python train.py --d_model=96 --head_dim=32 --norm_place="pre" --qk_norm=false --bias="qkv" --parallel_block=true --init="uniform" --init_std_o=0.0109 --init_std_up=0.051 --optimizer="adamw" --beta1=0.9 --grad_clip=2.0 --decay_shape="linear" --final_lr_fraction=0.0 --steps=6820
Each number is 128 + 32 x the weight over its row's rms, rounded and kept within 0 to 255. Layers, rows and columns count from 0. The size above them is the row's rms in percent of the matrix's.

# layer 2 MLP up, 384x96, rms 0.0759, rows 326-383, columns 0-47
size [ 20 197  41  21 108  12 206  85  13 209  14  96  20  17  79  16  22  18  17 181  19  92  13  11  24  13 150 124  14 167  25 201  15  15  28  11 130  12 216 184  65  11 164  16  13 155  14  13  45  76  43 110  18  13  16  14  14  16]
[[134  93 130 163  74 143 143 155 102 100  67 175 138  54 171 125  92 131 123 113 115  96  82 118 115 144 115 126 156 131 102 115 108 124 104  98  42 116  94 134  89 151  97 139 102 174 122 117]
 [ 98  83 104 117  84 194 119  66 139 149 153 125 133 140  92 146 122 121 104 123 132 133 142 133 133 140 119 108  73 122 196 174  82 195 129 102  83 146 158 134 187 143 147 173 169 187 168 125]
 [112 140 120  62 194 111 134 112 154 102 196 106 130 114  75 163 205 162 116 114 117  97 132 155 132 138 119 136 146  70 130  98 176 140 107 132 166 140 110 133 127 162  77 100 133 120  76  72]
 [121 138 106 143 112  88 122 111  96  73 127 125 145  94 131  89 122  97 101 116 104 159 149 106 104  99  91  90 138  84 120 133  66 135 118  60  61 131  94 121  97 122 124 138 104  64 134  66]
 [121  94 145  88  96 145 143 157 116 118 106  89 146 115 109  87 118 187 126 133 107  98 183 132 167  99 160  99 125 118 128 153 118 111 146 140 154 153 183 120 139  66 126 164 126 129 166 117]
 [156  82 114 139 150 172 114 107 157 105 160 156 152 192 174 113 106 120 185 182 128 174 157 163 139 111 106 111 169 137 160 139 144 194 142 149 162 163  90 149 200 162 171 136 158 182 147 170]
 [140 141 138 111 132 142 112 101 123 133 111 122 110 120 143 137 137 120 129 135 137  73 137 142 124 113 125 104  90 117 153 103 170 131 116  82 116 134 158 138 175 147 140 139 155 167 120 151]
 [111  96 148 123 112 135 159 118 157 134  48 216  97  81 123 153 165 163 141 115 165 110 119 182 154 190 112 168 149 131  94 148  96 133 109 109  86 200  89 144 130 211 126  89 137 176 101 142]
 [131 104 126 145 127 142 131 112 205 126 191 115 150 132  97 124 187 163  92 153 114 109 152 150 159 180  76 182  70 146 160 173 134 190 137 150 142 182  81  54 154 130 191 102 116 151 166 156]
 [ 96 111 154 126 116 178 151  86  73 151  95 152 111  91 101 134 131 144 123 127 153 139 134 159 120  94 121 151  74 149 176 129 106 166  94 138  94 104  99 142 188 117 137 109 186 158 143 152]
 [ 69 170 154 111 106 133 151 117 111 170 194  86 136  72  99  85 124 113 112  75 127 103 111  99 104 104 133  95 119 120 169  88  93 142 121  79 173 145 165 119 151 123  86 126 124  62  91 115]
 [ 84 160 142  65 157 134 139 106 114 155 212  96 164 173  95 178 152 121 109 134 126  64 159 153 131 124 144 118 182 148 153 120 159 156 109 113 110 150 134 175  98 141 189 102 131 109 112  76]
 [159 109 168 160 103 179 149 129 102 114 133 180 141  85 152  92  99 124 132 154 145 132 135 179 134 165 123  97 210 177 125 164  94 158 137  98  89 139  87 146 123 203 168 146 163 108 143 144]
 [194  45 146 171  98 171 138 155 134 148  85 153 155 167 163  78  76 157 133 153 109 130 131 162 172 143  82 112 142 144 127 137 125 158 164 156 125  99 134 106 180 130 197 149 139 106 186 129]
 [ 87 194 156 176  83 101 140 136 127 149  95 101 121 183 148  87 122 147 140 182 156 130 139 178 141 104 140  42 154 169 138 142 121 140 175 142 172 116 130  99 101 103 196 153 154 134 137 137]
 [ 93 125 137 108  87  99  81 106 127  87  83  85  77  74  50  91 134 107  85  96 139 108 112  85 142 131 120 176  90 164  77 115 102  85 137 136  92 130 124  81 111 123 116 138  71 150 100 160]
 [113 151 156 110 150 128 119  54 190 167 176 158 109 102 139 141 149 137 155 127 141 154 157 157 168 127 141 134 162 162 123 181 152 169 154 116 188 197 135 138 155 150 180 126 127 205 127 150]
 [107 138 110 113  61  88 141 133 111  58  56  99 106  78  96  86 131  75 109 114 135 125 125  62 120  99 121 112 107 124  50 117  95  88 133 109 108 121 150 126 108 113  75 177  91 118  89 100]
 [130 100  88  91 161 125  96 107 146 129 194  71 128 211  91 144 146 114 145 186 136 121 158 145 143 158 106 101 101 100 175 117 135 115 126 163 162 139 104 123 135  88 190  97 175  70 147 127]
 [131 147  85 123 132 134 158  99 107 128 111 144 118 116 151 122 132 111  98  93  87 132 170 190 160  88  82  94  60 116 156 193 110 118 165 107 113 135 152 137 165 186 131 124 125 184 157 149]
 [132 144 110 106 130 131 107 184  98 154 107  97 111 154  86 164 186 175 140  83 122 124 121 112 119 113 138 190 103 117 159 100 163  23 146 160 164  66 203  99  90  90  63 104 111 147 124 138]
 [133 151 150 176 130 141 132 109 158  99 129 213 106  72 153  94 125 116 121 139 153  99 147 152 185 155 102 106 145 130 142 108  95 169  99 131  37 145 102 121  98 155 148 125 104 129 212  73]
 [ 96 200  75 124 143 106 126 145 156  93 101 116 159 129 137 141 176  46  91 162  94 154 187  85  99  67 118 108 106  87  97 123 105  97  89 103 133 117 161 154  92  55 153 162 134 127 109 126]
 [121 165  97 136 144  86 105 170 128  98 124 140 110  83 166 155 161 143  87 149 127 152  97 109 158 135 111  92 114 163  72 170 153  80 123 151  45 120 119 130  57 113 131 102  79 155 121 115]
 [178  76 115 128 162 177 133 149 144 162 204 145 169 206 138 160 145 171 170 162 163 119 138 170 141 152 106 130 112 141 220 138 179 152 155 169 124 164 135 105 149 139 183 101 154 152 181 127]
 [154  81  89 107  97 153  96 131 123  67  69 124 109 182 123 157  98 139 114 162 131 123  84 114 151 135  74 123 100 140  99 105 131 130 142 173 138 129  72 110 158 161 118  88 130 150 101 194]
 [134 144 152  87  81 161 135  84 176 120 176 139 152 109 151 145  85 184 116  88 131 105 124 168 205 144 112  81 187 151 187  97 177 101 136  90 145 142 156 125  98 128 141 156 123  74 139 134]
 [127 146 167 148 158 143 148 164 138 111  60 130  84  67 156 186 107 146 110  73 123 177 121 110 144 112 134 130 168 122 163 155 148 145 121 111 170  99  85 119 115 101 154 166 143 147  79 183]
 [137 109 138 129 122 144 119 103 148 108 112 165 161  87 193  88  76 132 147 190 138 116  81 133 109 121 104  25 148 121  72  98 114 157 146 113  97 127 115 165 140 114 167 148 132 105 122 124]
 [111  65 124 130  60 147 101 146  99 138 123 102 130 110 122 142 156 193 153  95 130  96 144  91 118  93 109  93 137 111 122 113  94 160 119 165 134 161 151 113 193 123 178 175 158 108 160 119]
 [114 110 150 115 129 144 134  64 115 135 204 146 118  92  98  98  76 125 111 138 121 112 148 189 123 167 108  64 196 116 169 146  98 164 118  93 104 130  64 119 113 159 163 122 189  89 116 110]
 [ 85 146  95 152 174 142 124  96 138 109 188 110 104 132 101 157 106 124 157 129 145 127 101 171 132 165 116  86 147 137 131  43 157 147 131  56 135 164 158 148 122 166 154 154 107 101 138 142]
 [163 186 143 153 123 112 163 154 129 129  58 137 124 151 183 139 143 164 159 174 158 153 117 111 134 151 169  96 135 159  98 138 160 171 178 177 117 131 151 180 131 161  92 167 129 167 126 137]
 [117 108 140 137 113 151 108 106 133 103 201 105 153 170 129 102 136 117 167 159 149 149 176 101 105  97 175 146 110 185 156 170  93 154 129  65 138 224 112 144 117 123 161 146 137 113 139 104]
 [100 178 177 168 147 129 149 109 103 145 119 174  99 117 149 111  74 104 129 161 124 129 129 127  95 103 150  50 123 174 117 147 104 188 134  76  62 157  98 127  91 138 134 153 138 173  97 124]
 [146 113 146 124 168 127 119 149 205 124 142 147 127 118  76 149 184 173 110 121 137 109  81 158 151 163  77 178  52 129 107 156 112 112 118 168  70 149  85 103 126 150 146  64 103 150 165 115]
 [137 115 154 135 126 125 126  64  51 138 102 170 140  99  95 194 184 149 137 162 104 129 117 159 123  99 132 128 111 122 170 116  81 103 126 114 145 106 151 161 195 107 108 142  91 169 171 160]
 [174  83 113 137  92 158 123 162 138 116  77 175 162 148 157 127 140 129 164 147 142 134 144 136 161 135 100 153 153 120 133 137 139 130 106 168 176 144 131 173 173 139 173 158 142 135 123 199]
 [ 98  63 169 128 118 191 163  86 105 114 154 123 114 145 110 186 109 102 100 132 152 120 166 167 150 108  77  76  81 128 138 179 105 177 114 104 114 110 146 170 131 119 115 120 175 177 138 164]
 [103 161 144 157 112 198 100 111 112 124 100 205 146 135 113 158 162 162 111  80 148 100  92 175 111 116 101 140 137 122 154 158 113  94 135 117 197 187 140 151 119 169  85 119 150 168 130  88]
 [135 212 127 132 142  82 111 154 137 145  70 145 128 140 172 120 161  76  94 185 120  97 135  90 149 145 103  45 100 130  96 143 164 164 140 126 121 211 143 136 101 129 147 155 142 179 146 140]
 [127  87 139  90 104  82 101  44 159  90 123 117 103 130 130  89 163 121 168  93 153 145 103 132 167 144 105 163 148 111  96 137  97 167 180  97 163 182 123 104 169 134 126  91 108  70 102 133]
 [186 116 158 130 116 157 152 131 105 109  91 147 131 121 103 141 138 197 123 129 137 158  85 119  99  94 122 139 112 116 131 149 134 117 181  67 155 106 113 178  91 192  93 108 160 122 135  98]
 [116 159 109 111 161 114 145 114 144 112 116 114 137 133 177 107 154 102 158 182 131 136 185 111 149 100 119  79 125 122  54 144 149 177 155 168 148 144 142 181 174 113 166 179 116 107 149 142]
 [131 168  88 140 124  43 175 166 111  44  63 155 146  74 139 127 184 123  93 106 123 165 181  87 124 127 114 156 124  74 137 152 120 107  88 102 137  80 146 159  86 116 115 152  67  55 109  97]
 [ 88 138 123 122 157 145 171 107 109 164 153 145 161 156 162 124 123 112  39 109 151 124 126 142 193 156  70  87 155 133  79 140 164  90 168 138 177  87 133 119 133 124 132 154 187  81 126 176]
 [114 101 145 135  99 108  98  75 128  71 124 127 173 101 118  63 114  94 141 174 147  95 134 113 127 112 105 119 127 148 115 134  55 180 158 105  94 234  95  96 104 138 201 129 144 101 120 158]
 [144  39 127 105 139 183  84  74  90  92 175 158 110 150 103 129  56 152 136 158 167 144 123 163 131 137 120 103 132 175 111 167 121 173 118 100  88 132  65 109 167 203 175  90 148 161 158 177]
 [ 97 215 164 164 168 106 158 111 133 121 129 162 139 103 152 104 123  82 103 198 126  72 141 103 143 157 134  76 137 162 116 150  99 236 108  90 118 196  70 174  97 176 171 156 153 143 111 143]
 [126 179 144 147 124  90 138 128 121  90 102 174 126  85 128 130 146 104  61 112 141 153 139  97 187 141 131 147 137 172  79 141 113 191 127 141 111 206 121 157 147 187 125 125 110 152 110 131]
 [138 192 187 121 136 106 117 150  78 118  67 116 120 102 169  90  60 101 134 166 121 152 148 120 127 123 104  93 202 196  84 136  99 119 190 146 135 111 147 135 136 162 133 153 159 145 140 173]
 [117 135 154 133 112 111  54 113 164 117 118 129 123 122 207  88  62 165 149 126 118 191 169 174 118 121 116 127 117 123 166 147 122  99 145  97 102  81 101  77 129 135 191 132 130  82 126 149]
 [160 183 129 182 154 117 169 181  91 107  59 180 132  86 197 162 140 141 134 143 132 158 134 133 151 179 109 134 178  84 122 144 133 113 118 165  87  73 137 168 112 166 107 126 125  96 144 121]
 [ 91 118  83  95 114 127 161  95 175 110 134 143  85 114 145 139 146 139 198 122 156  50 100  74 118  67 122  80  89 117 176  97 140 158 135 108 164 149 121 174 111 117  55 103 102 160  27  98]
 [175  86 138 143 127 162 127 146 125  93 107 162 181 143 191 100 123 120 150 186 147 130 127 163 142 144 117  75 122 116 127 135 113 176 126 129 120 149 100 166 147 146 170 148 153 107 148 154]
 [172 122 142 150  67 125 148 167 110  79  92 155 149 106 193 105 130 157 120 140 159 167  87 104 133 140 132 136 136 211 122 154 138 170 168 126  77 171 117 160 163 198  86 148  85 143 124 140]
 [124 194 106 120 173 143 156 104 202 173 169 152 136 148 142 212 163 132 140 156 125 128 173 149 124 129 127 121 150 120 200 139 185 165  98 133 199 123 101 165 134 134 155 123 151 186 110 154]
 [113 113  83 145 155 137 148  85 159  87 118 163 130 160 133 165 132 167 159 146 160 112 138 101 107  83 122 100 119 155 144 114 147 196  83  98 172 162  56 190 161 194 104 119  74 160  67 128]]
# layer 2 MLP down (transposed), 384x96, rms 0.0494, rows 326-383, columns 0-47
size [ 19 174  40  19 115  14 236  88  16 166  14 108  20  18  80  14  19  16  18 189  17  93  16  11  23  13 173 126  14 193  26 180  16  15  25  14 145  11 220 201  69  13 133  14  15 157  15  14  42  85  44 118  18  18  14  17  13  18]
[[140 169  88  91 195 126 132  71 145 126 163  62  94 145  83  86 148 103 149 121 153 159 189 166 138 110 132 131  65 136 152 156 136 131 176 119 199 114 145 153 166 133 139 135 146  85 120 133]
 [141 101 153 119 141 153 156 155 129 139 143 126 176 135  94 161 134 108 131 118 147 100 135 130 100 116 117 123 100 165 135 156   0 153 141 143  94 115 137 122 112 123 129 124 152 121 139 112]
 [136  57 144 174  53 133  96 146  83 148 113 152  82 141 162 128  59  87 121  95 105 145  85  71 133 130 126  93  59 126 101 132 118 120 142 136  90 114 146 107 157 110 145 148 132 140 203 209]
 [112 126 121  91 146 105 101 116 174 147 112 116  75 123 130 151 150 134 161 138 150  73  91 102 156 140 172 137  94 140 126 132 210 128 123 188 180  99 131 122 122 115  97  94 103 182 106 192]
 [ 66 183 129 158 168 144 149 117 131 106 148 153 112 119 150 171 161 111 105 133 143 131  90 108 103 147 124 135  78 161 172  84 117 166 109  85 104 136 139 114 119 143 136 103 163 157  76 126]
 [111 141  81 123 108 101 151 133  93  97 101  56  83 114  63  94 140 128 116  71 171 109  99  81 119 145 165 108 101 123 106 139 121 114  96  80 125  98 119 101  76  78  79  89  87  90 103  52]
 [103 158 122 100 124 148 107 141 134 125 138  92 147 150 146 140 164 133 139 132 111  93 165 124 184 147 157 126  45 111 153  61 158 119 163  98 152 135 148 146 152 159 157 120 153 177 104 148]
 [136 177  67 131 122 112 130 100  96 129 137  55  89 203 123 106  81 103 137 103  98 166 140 112 109 100 126  69  72 125 124 147 103 131 151 120 137  71 177 109 145  35 148 177 144 111 123 145]
 [ 64 169 113 147 114 154 144 152  66 118 101 107 143 185 185 151 134  89 164 103 140 115 118 106 123 101 187  75 228 105 102  90  77  91 104 126 134  73 201 136  92 130  77 106 157 144 122 133]
 [ 91 160 115 101 105 153 171 106  79 128  92 119 171 169 129 127 170 156 152 139 172  83 133 138 144 115 170 140  40 141 120 112 116  68 114 116 119 109 125 111  87 127 140 126 164 162 113 115]
 [135 113 158 154 138 124  71 134 138  93 115 183 158  89 135 205 125 128 116 177 141 129 160 157 144 139 109 166 161 105  78 140 124 126 119 152  92  82  53 135 138 108 181 133 132 179 175 142]
 [128  69 132 179 103 150 132 152 115 139  76 143 115  95 143 108  89 135 138 141 114 156  97  75 126 140 131 146  61 116 104 115 157 114 139 128 150 103 124  86 153 136  74 136 109 147 171 175]
 [123 186  61 115 169  95 111  91 175 161 116  89  96 136 152 146 149 143 111  99 149 179 139 114 121 111 144 144  39 144 136 156 189 120 106 172 215  94 159 145 124  97 137 117  78 179 120 118]
 [ 85 231 104 107 177  96 168  91 121 108 143 101  92 127 148 120 175 115 156 107 146 143 144  84 130 143 201 144 135 146 142 142 109  80  96  74 186 163 156 155  85 116  58 102  88 151  62 130]
 [111  82 106 102 178 188 153 129  97  92 170 128 141  82 125 181 148 158 107  62 105 103 130 106 145 153 131 191 128  99 145 104  94 156  71 120 114 139  71 180 160 135  76 109  88 158 113 133]
 [ 80 139 102 135 128 191 178 151 135 173 112 147 177 153 179 113 121 106 116 131 105  80 137 189  91  84 110  61 154  79 162 114 126 129 109 118 120 133 108 112  89 158 110 106 176 117 141  86]
 [166 127  85 182  75 154 140 184  93 132  68  85 151 191  99 128 118 110 107 114 157 100 137 162  84 139 159 116  97 112 123  80 114 147  61 148  93  63 132 111  83 111  95 132 145  92 167 123]
 [169 124 136  94 173 160 135 114 129 207 122 180 115 152 131 143 106 159 115 161 133  78 130 202 123 117 118 121 208  99 174 148 190 134 123 161 145 163  86 150  97 171 185  71 141 137 138 135]
 [123 127 203 171  79 152 154 174  91 133 106 163 155 120 175 123 118 161 113  86  99 130  87  82 142 114 155 142 199 157  94 119 100 115 115 126 118 113 168 115 127 142  97 133  82 171 122 127]
 [ 69 124 188 106 127 141 106 170 163 117 171  82 161 143  85 115 152 118 139 144 149 100 145  99 139 196 165 145 107 162 106  91 172 141  92  76  95 139 138 142 107 102 115 147 169 158 138 118]
 [ 95  78 173 122 133 117 168  87 142 103 132 193 178  95 142 115  55 120 107 174  89 130 143 135 140 155  90  90 159 138 131 111  97 180 180 105  78 209  46 113 197 158 113 155 175 104 109 121]
 [112 137 104  70  96 120 124 140  83 170 128  60 133 160  94 141 137 134 124 103 113 197 121 136  69  90 157 133 140 147 121 144 193 134 138 141 181  85 146 139 151 109  97 115 148 143  61 208]
 [141  52 123 113  64 121 100 154  94 164 142 139 108 162 114 159  87 165 140 140 155  62  75 135 133 148 146 111 183 116 146 136 159 152 162 143 122 126  69 113 146 175  62 106 116  95 159 107]
 [127 102 150 123 111 145 143  76 105 126 126 113 130 137 104 123 116 114 141 111  89  99 169 139  85 131 157 133 118  87 172 100 125 122 147 106 149 125 180 113 153 157 142 121 164 112 119 131]
 [ 76 174 146 146 112  86 160 100  92  81  70  81 104  96 137  64 139 105 123  87  80 179 133  78 127 127 141 128 172 137  65 114  49  97 112  89 147  93 153 133 133  81  67 126  96 131  97 143]
 [126 193 179 139 193 159 185 143 120 137 157 135 138 105 146  78 129 144 112  92 130 121 151 109 144 131 171 125 160 173 153 181  98  92 107 101 137 151 230 138 110 128 142 169 122 129 146  56]
 [ 91 130 150 132 189 113 160 177  97 129  84 124 121 178  97 123 166  92 142 148 132 150 126 106  78 107 114 146  74 160  53 117 160 130 100 166 110  99  77 149 151 112 133 110 120 189  51 144]
 [187 124 133 114 123  97 121  79 112 169 156 118 115 178 112 134 160 108 172 100 117  91 152 121 136 188 126 138  71 143 103  86 130 103 185 123  83 143 153 134 157 175 183  70 105 106 131 125]
 [173 179 141 122 137 103 100 128 102 165 158  79  84 109  54 149 171 121  85  57 103 134 187 127 149 152 153 174 104 118 171 182 131 106  85 107 134 108  95 132 102 142 179 121  77 122 126 109]
 [116 143 110 172 169 116  92 116 102  83 115 159 123 108 146 118 150 100 145 168 182 112 105 139  90 137 120 165 195 145 101 190  91 150  88 172  66  94 129 114  93 119 108  77 108 158 102  86]
 [112 165  99 138 127  99  91 169 145 109  89  94 119 154 161 168 173 124 120 100 157 164  96  65 150  91 148 165  46 140  91 130 149  93  90 181 165  90 174 147 133  86 113 115  60 187 149 179]
 [ 96 145 136 110 200  89 107  70  84 154 147 103  96 109  76 132 100 109 163 127  92 162 148 107 149 180 125 109  89 146 128 109 156 106 128 128 161 161 135 127  81 129 168 113 100 141 130 127]
 [165 112 167 128 172 146 133 136 128 155 176 142 117  89 119 117 128 138 122  91 131 124 158 167 139 124 112 195 128 134 189 153 189 134 142 127 150 209 134 131 142 173 238 141 130 141 168 132]
 [118 168 154 140 136 144 147 157 103 177  60 130 122 136 156 165 157 136 144 141 156 128 121 183 139 172 123  80 207  83 109 112 131 110 123 177 167  77 145 116 144 130 134  93 127 129 100 157]
 [129 104  85 104  94 133 105 160 165 118 119  31 112 128 113 128 175 142 159  85 182 135 157 137 156 141 121 220  63  94 137 109 144 112 131 175 171 100 118 143 154 118 160 134 124  71 191 135]
 [ 97 139 116 148 105 103 135  86  78 145 109  99 117 119 150  72 106  97 139 104  57 135 148  95  84  94 156 108 127 138 137  79  82 127 112 110 107  73 202 102  95 118  99 145 116 123  99 140]
 [116 140 105 149 129 124  92 174 170 123 134 113  94 175 163  80  77 128 123 105 120 179 162 114 152 193 129 129 110 169  59 170 148 105 133 139 164 158 115  96  76 125 128 124 130  97  76  99]
 [156 163  91 101 191  91 187  98 137 134 180 116  93 186 104 130 107 140 110 151 133 150  99 103 125 118 165  63 169 148 165 188 139 128 155  92 141 143 149 103  92 116  66  97  86 121 139  64]
 [129 122 135  68 113 149 138 148 155 157 216 137 135 142 100 163 114 100 110  99 115 145 154 129 148 118 116 114  98 141 116 137   0 129 130 120  64 130 118 143 116 100  84 126 152  80 140 176]
 [ 26 148 150 160 139 144 143 110  97 135  94  56  91 135 147 129  88 149 159 138  87 164 115 109 107 189 114 126 133 125 120 134 111 143 195 175 102 123 152 132 120 149 153 165 118 130 120 131]
 [161  61 115 146 130 182 173 110 116 142 165 109 129 113  97 130  93 188 145  65 141 151 109 165 144 112 161 194 232 134 150 112 122 119 131 127 120  51 107 124 128 163 132 101 104  93 154 124]
 [183 158 103 167 139 184 176 190 143 179 139 125 116 174 106 151 103 141 121 109 131 109 161 128 110  90 166 107 118 171 132 124 169 130  36 158 102  95 109 141  67 135 137 167 102 184 148 144]
 [122 147  57 144 128 139 132 137 150  85 167  74 122 112 190 141  96 117 192 150 122 123 101 120 158 158 139  82 124 131 109 158 167 103 169 183  76 162 163 147 120  87 139 129 161 111 140 179]
 [223 108 166 103  82 138 113 162 130 140 112 169 126 143  94 135 121 151 111  92 135 119  82 140 108 151 179 151 196 120 191 155 165 115 103 137 126 160 111 132  75 149 186  71  98 171 108 115]
 [117  82 135  82 114 130  99  97 166 161 161 126  89 201 116 179 121 137 147 181 120  89  54  93 141 108 162  85 158 149 135 108 227 164 167 148 123 158  94 109 133 173  79 112 157 161 150 158]
 [117 152 170 148 107 140 124 158 151 135 118  97  86 108 120 125  99 123 159  98 141 116 126  92  90 120 178 180  52 159 148 107 123 156 115  73  98 133 132 172  84 116  95  99 106 189  86 140]
 [132 176 107 130 141 203 144 193 123 159 133  99  66 156 160 179 135 139 131  87 155 100 129 136 158  99 175 102 203 127 153 147 171 107  57 170 163  39 119 157  99 112 125 110  84 146 160  95]
 [129 215 103 165 137 104 159 130 158 150  78  64 135 118 133  68 189 142 119  79 133 176 131 112 140 136 128 140  58 135 117  91  68 127 106 122 191  96 199 126 101  62 138 148 109 119 100  71]
 [168  63  93 102  57 166  95 193 141 160 150  97 117 144 138 166 149 150 159  70 172 189 128 172 127 100 142 162 136  96 135 121 184  75 147 176 137  46 166 105 136 109 126 102  93 113 198 113]
 [122  74  81 115 109 181 135 134 147 173 138  91 114 160 136  99  89 151 191 155 143 108 122 180  33 117 130  94 144  86 162 102 119  77 130 139 128  61 124 103 103  79 132 123 153 113 181 160]
 [ 92  93  86 122 119 169 107 131 208 152 163 151 154 120  94 157 187 189 125 114 153 106 125 154 135 114 154 205  33 118 189 148 149 132 103 128 126 150  83 145 111  97 156 135  91 120 129  83]
 [122 163 106 107 155 165 179 153  91 153  84 126 133 161  59 182 151  88 123 165 147  62  88 117 147 130 113 157  81 170  93 131 161 132  91  99 118 170 147 157 184  92 124 127 106 147  73  71]
 [161  85  91  82 123 109 102  69 199 120 192 110 105 154  88 122 104 125 149 118 111 131 124  96  97 102 139 147  36 175 170 147 208 161 171 143 172 190 141 114 154 133 160 174 128 164 143 157]
 [136  97 153 123 123 117 106 119  54 106  87  79 114 117  26  87  86  71  83  93 103 159 157 162 113 153  98 107 138 108  76 131  99 107 103 107  70  97  89 112 143 114 155  95 139  76 177 121]
 [143 195 112 120 147  79 143 114 117 143 172 100  55 147  85 157 135 150 111  87 146 156 138  67 145 127 171 175 175 170 141 189 151 123 131 124 186 128 161 146 103 137 134  97  53 161 117  72]
 [145 187 143 126 215 158 150 102 163 172 134 123 109 109 112 128 157 116 164 141 156 135 194 191 146 136 143 148 133 124 140 165 164 131 134 130 197 152 181 129 115 132 190 121 155 165 140 125]
 [125 100 157 152  93 136 101 162  74 115 138  91 148 138 115  99 102 138 116 119 142 114  73 118 141 143 139 128 112 146  84  93 106 171 146 125  62  99 138 111 186 141  59 159 171  91 205 147]
 [158 129 168 107 131 107 133 188  96 137 120  79  99 103  81  85 133  80 112 131 114 155  95 157 141 173 132 122 105 133 111 147 131 135 145 118 108  84 195 118 118  94 156 141 172 100 196 130]]